config.toml
n_layer = 13
d_model = 224
n_head = 4
n_kv_head = 4
head_dim = 64
d_mlp = 896
vocab_size = 1644
activation = "gelu"
norm = "layernorm"
norm_place = "post"
norm_eps = 1e-05
positions = "learned"
qk_norm = false
attn_scale = 0.125
bias = "all"
tie_embeddings = true
parallel_block = false
init = "trunc"
init_std_qkv = 0.0244
init_std_o = 0.0
init_std_up = 0.0244
init_std_down = 0.0
optimizer = "soap_variant"
lr = 0.00145
beta1 = 0.95
beta2 = 0.95
weight_decay = 0.17
lr_head = 0.00938
grad_clip = 1.0
warmup_steps = 200
schedule = "wsd"
decay_fraction = 0.467
decay_shape = "linear"
final_lr_fraction = 0.0
batch_tokens = 131072
seq_len = 1024
doc_mask = false
train_tokens = 601700000
steps = 4591
dataset = "wikipedia_en"
Each number is 128 + 32 x the weight over its row's rms, rounded and kept within 0 to 255. Layers, rows and columns count from 0. Numbers have three digits each. The size before them is the row's rms in percent of the matrix's.

# layer 7 MLP down (transposed), 896x224, rms 0.0584, rows 442-470, columns 0-111
093:096125115182112113132121131143110196136112090155092089101145099127087131074106177087135156081147139134124149167123089106114077134063142064170114133172170168111129200145095119113110135168074138129108113164109122159116117104180132175112137165127127118112112176066066179146151117061080095145065070096136112074105093143146198082148140168151
090:130122151113094133130079091121094116135104133162110101181097150154144131146089154122164157123109129128128170111087125091141138101175169107147157152133087113129125134131145145138135085115115099182130093045079160066124118169082096108149147146103099126161089106152147104025167100195132194118133093125131162127193196143117096088065151131126
102:165065121059111084087129117122071218158129113155103135068181056116157149104170113118133159114143159181156146153177150171166147118084081095141144146144149132132083131100130112198102159161101198174111120123104103116146130176151079092089092188070105112072216116142117184103118077100116127151075151076117180134129115086087099091138131140098
101:127107073093199141100108113132122095171083141162122154121118193163115139101166124160065142162151135139171106132165128158061176144081130187145130104165082134129130126123113111094127097104140075111144178142154110149141079118135133159155117078118184142146216127174112143138172098161074137113191121103059152175079150157140077105124120168115
109:150139112237106164089105090130140113099128137114154153118085127089135134168157147186132127104130161142128176132104173055150098125111126108113126139119191163115106116085135111153152135122177121130131146180139135044143177086112180116155158116127133085150152119075121110186194155193140156113115110124067187135127081133178049127125127147104
096:124141196137071082136153149223147085130095151088098101154152158177195133173129091122142075108160085053171153134053129102106127093198095108138110143118105104147155120127100148089172157083126151158120130167118125175090125175120120078134189122143168100118075134144119173152051135116145131153130076153167169107120131144163108118159117148084
094:112111132092142061162159179049129128148168133092102116002136094202090113182098095083078119094179091112090117141162117092120154146142113149113170139108147136148101165137129101179156122096086171189145121079067065096128131088106161116141132118097110180110121148171049121159134087128160118136139116134159070115076164145147090108137112067123
092:072083143132107130135108133101095096087129124112138059122084153133128117158140189082101102122157080135161093096130158114143112155144076099137076192129100185090120141121092065086129140164126096090128130153137105148127109085088127193131103137106120100056133137137060086058167095178107122121167136088072164112090161148166089118082104121082
103:143134051090171133107137122098100129116092117150103118130140120121137117143159121098110097140131125098155104166162093148110055181109109144144073116120077159094159090160089170178122147109081159175101117119137120140176139122156132180186106120113008162149189048109134176199163106137120089132183102119083158143115065110093161092185165139116
099:125157138096108109134114099138168191149160078116138147113076127111117138144164072076064170133138126152094135082139124108070129157123108160081112029121115189069159157102093118126129155137126155107153129123167136141101144142069108164121113171104094120102172090182174144138184147115125175100151151107109162100106148172148133060179150152116
098:117105081139124146138162135123160128119168136104163114108077096132153160214146124101185077134168101101147104117117135151087176079079174158174147139154143169093099096151146142115196108119095136196104089130214111074126127141193129116170105109093156208146112152116135120150087167100132120105156107134141140088154109145123142168144173135141
088:144183178133099160128129120185093116168118165100090125152077117118172164120144110160137112108112181106123080133178105175095122119162104123137095131132140081148158161137150107076134108136205116147147135099119125179157156121110122123093121145124132137106195169125100084071044159113149105067097101107104101178126085126087118159072089173123
101:099139079115185116109097072103119089124127127133115143211122138136152094122126203109090094154165129161172149097127086078122197117154071130146202122116138138105127161126161124102130168148095087184130124123159124138106118131138124132110145146102085120162150133191115131099147091118108156110170133148045151189106093117166145112171101162138
101:142185108078203142103128162100119133127159100162191164198084096080162117109145079164142139065166140192089155156122173075184110124205111115148102129157116103103166143139209095129118110182157121128136158084083125135118119065144135147082154143105158158131081119125166138163112090117162117085140195092104133112100104168107121098080109099148
096:166105064159095106122151101202126153148187136083103101175168128124154092103136093110148152120097140168108117155139168160158140134135105113114103133126129148151188157149182071149107149092098091136078177114129156167110115132104109089081144155154107166101150053099170181126093166136141139132114081141165074145183162104156161112126113113095
104:141167104158168140093105096147163128113151169066159145130122090104145146112134121125100127074107143102129203101171142072134108143176146116197167149104114111140117103157145111071124158165194138158137170131101159127159146129104151148137128151133085139139141127125132069169157124139180111098094144162123093166154175090110127098146081088149
097:109164102149119065089098180126119115128114176106102139108125120155117168085075124074138147153168136120178184114103128125125138100096155051101133125151217095182144138204093121160114144113141183067161126145124116104142107174146158160138101113133145194098093141111089162099063181137140159107143090165075190112144100132214147169196119140138
085:107157164170125108104132117159136114073126137141145140070133113143139050166136118113114129180097135154104116112092075123114136167085107108176124142101111133141191168124118158043185166117108116138143148180122163130074117130053055123120131132147139098180167096085086146128119126046172062109130167120145076124113128158122117107149120112087
104:150146149148145090099154145081128084163094082134105140173098138091105160134171104151171108144129093127103062127169117138100110144108111110151125171114095087157139119183066118090154151128148067147141073163121090186111139153112170168171137097126170138134146090130174136114135137137136200078141069074079165161080101144177144131127079146140
101:087174116119158118102126145178158051177140124161101152102159090144096126164127122161169131165109125138123148088171159118149135099096083153108116069196175144142147109137156101064094143103113151124159171092160139146140074155184125175140125149117158128110086131111136074139168173139130190094062141159164185139105150170110145139125151146159
104:082096166108188222104137174147133127145163104117158110129114089152113105172122159164100149078132085168121201099181126112160153064126140152118121064165165118202116156074140167137165124169094183137153107128148093136123092139129058098132111150154112165134096068156127104117105146152139167167171204098132112074092100123135073165135113110139
107:097160141139195159175141037166185167097114120089123135115125103134099069131181189152137127145164097121172113162188145099148144103164173164138123157140172159093146204128134077144166171042139186111161146140149120116144123065144182097119101101098139107150178159126105091117168101139140123127083120107118092105136097089157140110146133165130
095:144176124094191143171048077090177126146100105140164119122111125123170177102165069048117114102139124109073162119161116085188192127099128092128134181122153135119150182141102158140128110146157139175117080122112075106154103145132166145105147086121158121203109128128136195119151111103125124181091130083133095111139145171063170156081158176083
102:161154145142161145154157095156161156113107120084139135143130132123111119124133098165131135134175038138098123089126116104142103081140205078099106121117184123149190149085132077073158141101091150173138159126135092129108101154114123105078140187144123106149150159147151178078113068128130141176083180130156111092093125078174035081118097133144
100:161178158119160148168092092155130184106163179111175128136107096152058121122150115111103162141177077156119135144121146137097105180184112119138121141122105140100099138105137134139157152146113058204106120102125110121126149113163093155136171128073147107115119084097134158154097111074155122092141110080136135144111158116148162152115125148136
101:160097131183131111124104149143149172090107157149106153079068122132118162107162142071108164128128115131090102120091085125153174171120145163091152109140187099066132143111118106098138131162089104099098169077144176123141118155089141128139168139151133180156096104070139111134158124163125133083156114084142123134069108184128180090207097167123
101:118156191118114139117162149133142107092104125115100125097108183161125174130110146094087129107139159124165177080142116091166148184110151133182125109071151148103138103170121105089196115072111173116088142133129138125148153095125182143165159096120132168201126181099159165127116106106132175080139119126097133069134125170144121073146168112115
092:115170166092117087125180108187134059138217179156132114198147172118110066106140106157176139105118142132062143170137153150072133083118103133141091131166131165184098126134114117139112114138103167179123105106146137083128111125118105079125173121137159175087106150119155126108123079128132136120168093128121170121147141156137145190093120111120
099:098100086141120169145143147056173112059053123110094176188096159075132114089146088077127144110104161123119077107179124148101080131131133118122106112099086143103128086157116171100125074135126129143141134112197118140166151141129169090129048136196088152133142117098115133156110135128095159144096117160041168150157140149079103122133106151130
# layer 7 MLP up, 896x224, rms 0.0645, rows 443-471, columns 0-111
088:068097095132094151163151114118111139131143088093107175104119121099183201143118142131134146155176163089113064098099147116100121112095188082143125085159152089146112092144124087122105179161156171110103170116111174144098150104161118122153112114168146171095158142132134167143140097131167156169151071074096120113118152161069120116110152177158
098:111191144124111086148112154129144163176156141152106129169146152153090127112131140164129157141137141122179157148160094159076144120087182197138159117112088132101145117098083136130136151128107051124112071127108103116148161107155158163161120146152090163191188113123119124208166151098197110093081198179111172169108146113117100105124125160111
104:128111086106138164107093130103105131156143124121138135090219151110081100124125115134190109180090247079160157086094154169159136127111107177123186161154165120091194074145104137117155174135139136130098114133114145146118105114156075093157139143133137177080086127158123117196115148142103179156171127100114115164073158142141131138138129134142
108:110124137160112181113103074142127160149142150151146102091095106096122113118110078178134108196057163129086111155085137134190171098142079149112181124114149148195093157128121103091092136126149116109159085065130135156118114145125128127135097121100118136104149056164112099126137142121104161120131098147108149128117124096120128105141110173149
097:134147066133145139071131127100146136126141123107112136083135127166166127151133097140128143143067092093124110101101130138110137098141112123129137118134133085134134151079123150153129150174126188144146069150098093163124203162077168191122153145111132102187146122158155099083127084115147063120122099071116130136172151162145121110114131184130
099:146136138102189146082187091145161152098146181124176183140094145098126103117174093140118103117105133171167132144062090063210093175094152150110156102111175080186132105172102129069125114117183185137114164160154149122129141148164075135108099205184143139084118148054120120104087121149115069103156111096147111098117079169114204167144117114131
093:145166129134146152118098146119105122144163116139101117185098120162161108123156190192111080140148110170119165158154151180114128075083122143179115115169129148104119090183117155169140096111152136150186110138102149132198157191156126093107124124085105132148092086073115071079100148090117135122095087085161083127101137145115110204112129129141
097:157098096147122078156155152098176166150069108165118123088120145112175087119112055114097131131159138147143109226143155199109119159187054212111122102136141117115147147102079101136124116091112119186131122135083170240107100100106088135116108112059175098118118145175131125142133066101152151165145088132092141112135132156174177087110180063154
096:154110147113147143093068142121100077150093167101209209152152136121105175118167112155184092163078159103133132115089158137122179076114106108156133121139140120110127140076098138162148162123179144051115119120114136101169155167144118172124090109195130157135102156107067141113128065131123123101188150081126131115156177156044129145162134057117
097:158192148088182111149143169191119125159153134105129118159115063136106146160177150213114063094134144151205124137096150098082120169158128162191146133127101126176183121116142127154208101204103099116103104119147123125112106175071094141061160169063084125077190119085101133134140153143134109098091152128106127111132111143113106110117178077154
096:200098107161083134172124121107165139157108116132145152175115086095112148104165127129179098077146117136144166111147105118181094097131141181081057109139161138089143150133073103117161112112139160130119115139152166214145092125192172163094098168119133099186163168137117135124197096087122158167165170086163121101154177106088177133121066119098
097:140087176133110148146065038113081151152153109172110141069124155138145102137161151075177158119196129191150161171113113124114075111172124136137182102118107167162105137135067168103124175093160130113062152124143049112075149148150134105128142115117149122111120079141129139090118100127168189156111148154148136120136128091141105123120127113115
101:095150138146141133171100121110103095165136109145158182119138110135144131134094154146167147107128119089110180101129152162148168135181113139111174132136118093160100145137122140125158093130162147063100122069134122162150137169141138152210079088146090144138148127125154161103153145080141113157150133206159160172128152172111155106162108079117
096:142124130126123139072148109184149130162109139123155103146154150119137107122070116130113139053144162113102236091112135119147200154148138093153105122171051128116135105109112145119201122147169092135111121115125090134091111101163172105183175122071192127105163087131117176127118133146126102086144154169144126120126164151156073154136164123185
101:151153133158060180133182082144149114153118163106110130143175149151124092168137117126140098063153168115116158129129139172107115196092138135111121164087135092129175116117093157087188125107063146087104149146135084082155157113123113062130091143131185143112120109139125100191159141126163176123158167144120081151091103118100082176079127138086
098:167141138121138083124127144116107105121145105077164102090134073098143111149163139110105111136108208054104132150174094098166080155159110138115167053139138091074153151125130078130115191178149145090133140137080085139129154076081129122139146113132094109138163182105064104152141146132146119076170179111146097149156106156111146140120176106084
088:160145176122150088154061111086170128097125172176122125142139160107155104070149126107127099175156066141143140095081176146078146161136149118077120126132152139143030125139160138095149081179154134097160089125145131138120084151131085106089116138128118188113109101128084109132137088156141152136112191130109178097155124176109106148089108182112
101:157140104134130104107108133150116134096128174129116130123132098128181092120154130149067119117129140175090100162097174100115128129143144101134088151101136170126071140133144177131153158145160130158123124107097163185131139095129081095066128149189086102130121069102165176144153132141115137141143095146125064144155172122092172158126157165124
103:103151096136106126183087056127148135138117129149123131160090121104141167138190122117172071115122183164159170111099145101146131133143134126109120056123102069098152159177136188132173105093143098141108142164161146147097115098197091141137139117086110129153089093203180091136163147157143085173138095163194126114065142107127127093129123134070
100:122131170138126076145124116141167094161090141053120159185068140171088113119139140137113095113115104114074161154092084132142162169140103096101109142112186169138099094120104069133166155095168085128187093125117046186158140118169122077061112119168151107123127201142094122133150073138051077133146101140063184113069111139134123093121138138106
109:097118128174101165129194118127059135134176154151163153090135086154130114146135041130093148165123163166107051196124133127133081145101169160144115160211110161121098107095119098085172122148141198136111110131055141074169111125094171108100164132145142137166134167121095049092080074152154113120085157131054148160157161100095111079101082119102
101:159124081111140132091120178168114129091066109117115125110109228095157098113173174152093089141115117130200153133127102050136095152139123169190089172092148162105121096119147158115197132079109097113108110136160114106157129147068090101179185122111158153102125173107113138128113109156082141122156090075110131113128135135143074071059152140160
097:084140074114103131132113173109142086104175044136144151064074092126166164129082104123151102073165177122145133137108112113119099181164164139087179113206117165124152131097122146163090115152137180167146109102166093130106173114121145137173180075132111158133144110107126114112141107143147148138126049117138127150149138160142117057096154138086
101:101147116093115102137114116104076129133069147160101164116174075093115098118177124133155145139167169123094064137131130133115148089092054140156137168180160139157132097146146141118097124131154091106154151172157080118108165067181075112114109174079118154125159124149123034110131121148104082107132181136107116134067140117091077087166100140083
101:189142162126145113177084092176098150196122156081142159145096130144080157116160083150104157093176150105120095138083133096136115125181138142164119203103060180175108123169068154097146096114085138178152092182108124142158110123108157081133058129112098176157129095128159112142147179143095086137217175131150164157145164098091099105074103154125
097:093141077077131083085173101114089098121161163155105137223175133102103137085098177125168151189182084105137078117141124172075093111150100186130144121087102119137125052048141171136091152105078098133120153116158132196137089132096097065092158146125073152149157083097077158167122155106145120158129126139165151104134122147197143107084112132144
101:158147122138085179106108105128078079125070125114143133149144161127104048143215111166077127170125085127103099136093161098113123055154163091106152160103211133104123093138089156162114154063181164105122141058153155121137107136077141085157082140163119043157123108123128130105101095160156110146141142138155093131146120129127158109137174171132
103:136079114133128148018124117119112163103109105157118138143133128129148076088079167134063152099118190173129159140142172130152129128181128208156090138164090079122129172157152131071131172141170135074165096182184115121161130141132087145098107087169130147064164178147087106140148123140175083129083091138166127127134162156086129090137072116085
101:082169163124116142095168089137094153126172167148098125133189101138129146154149166157171071155124137156053114140138153151089093131159116154177129163168109152143092101135145088114091058079079153143171136146164147127116180151087090124124111137152047147143099110130150158147147105121112130074134179119129164145128132104155114084091174157103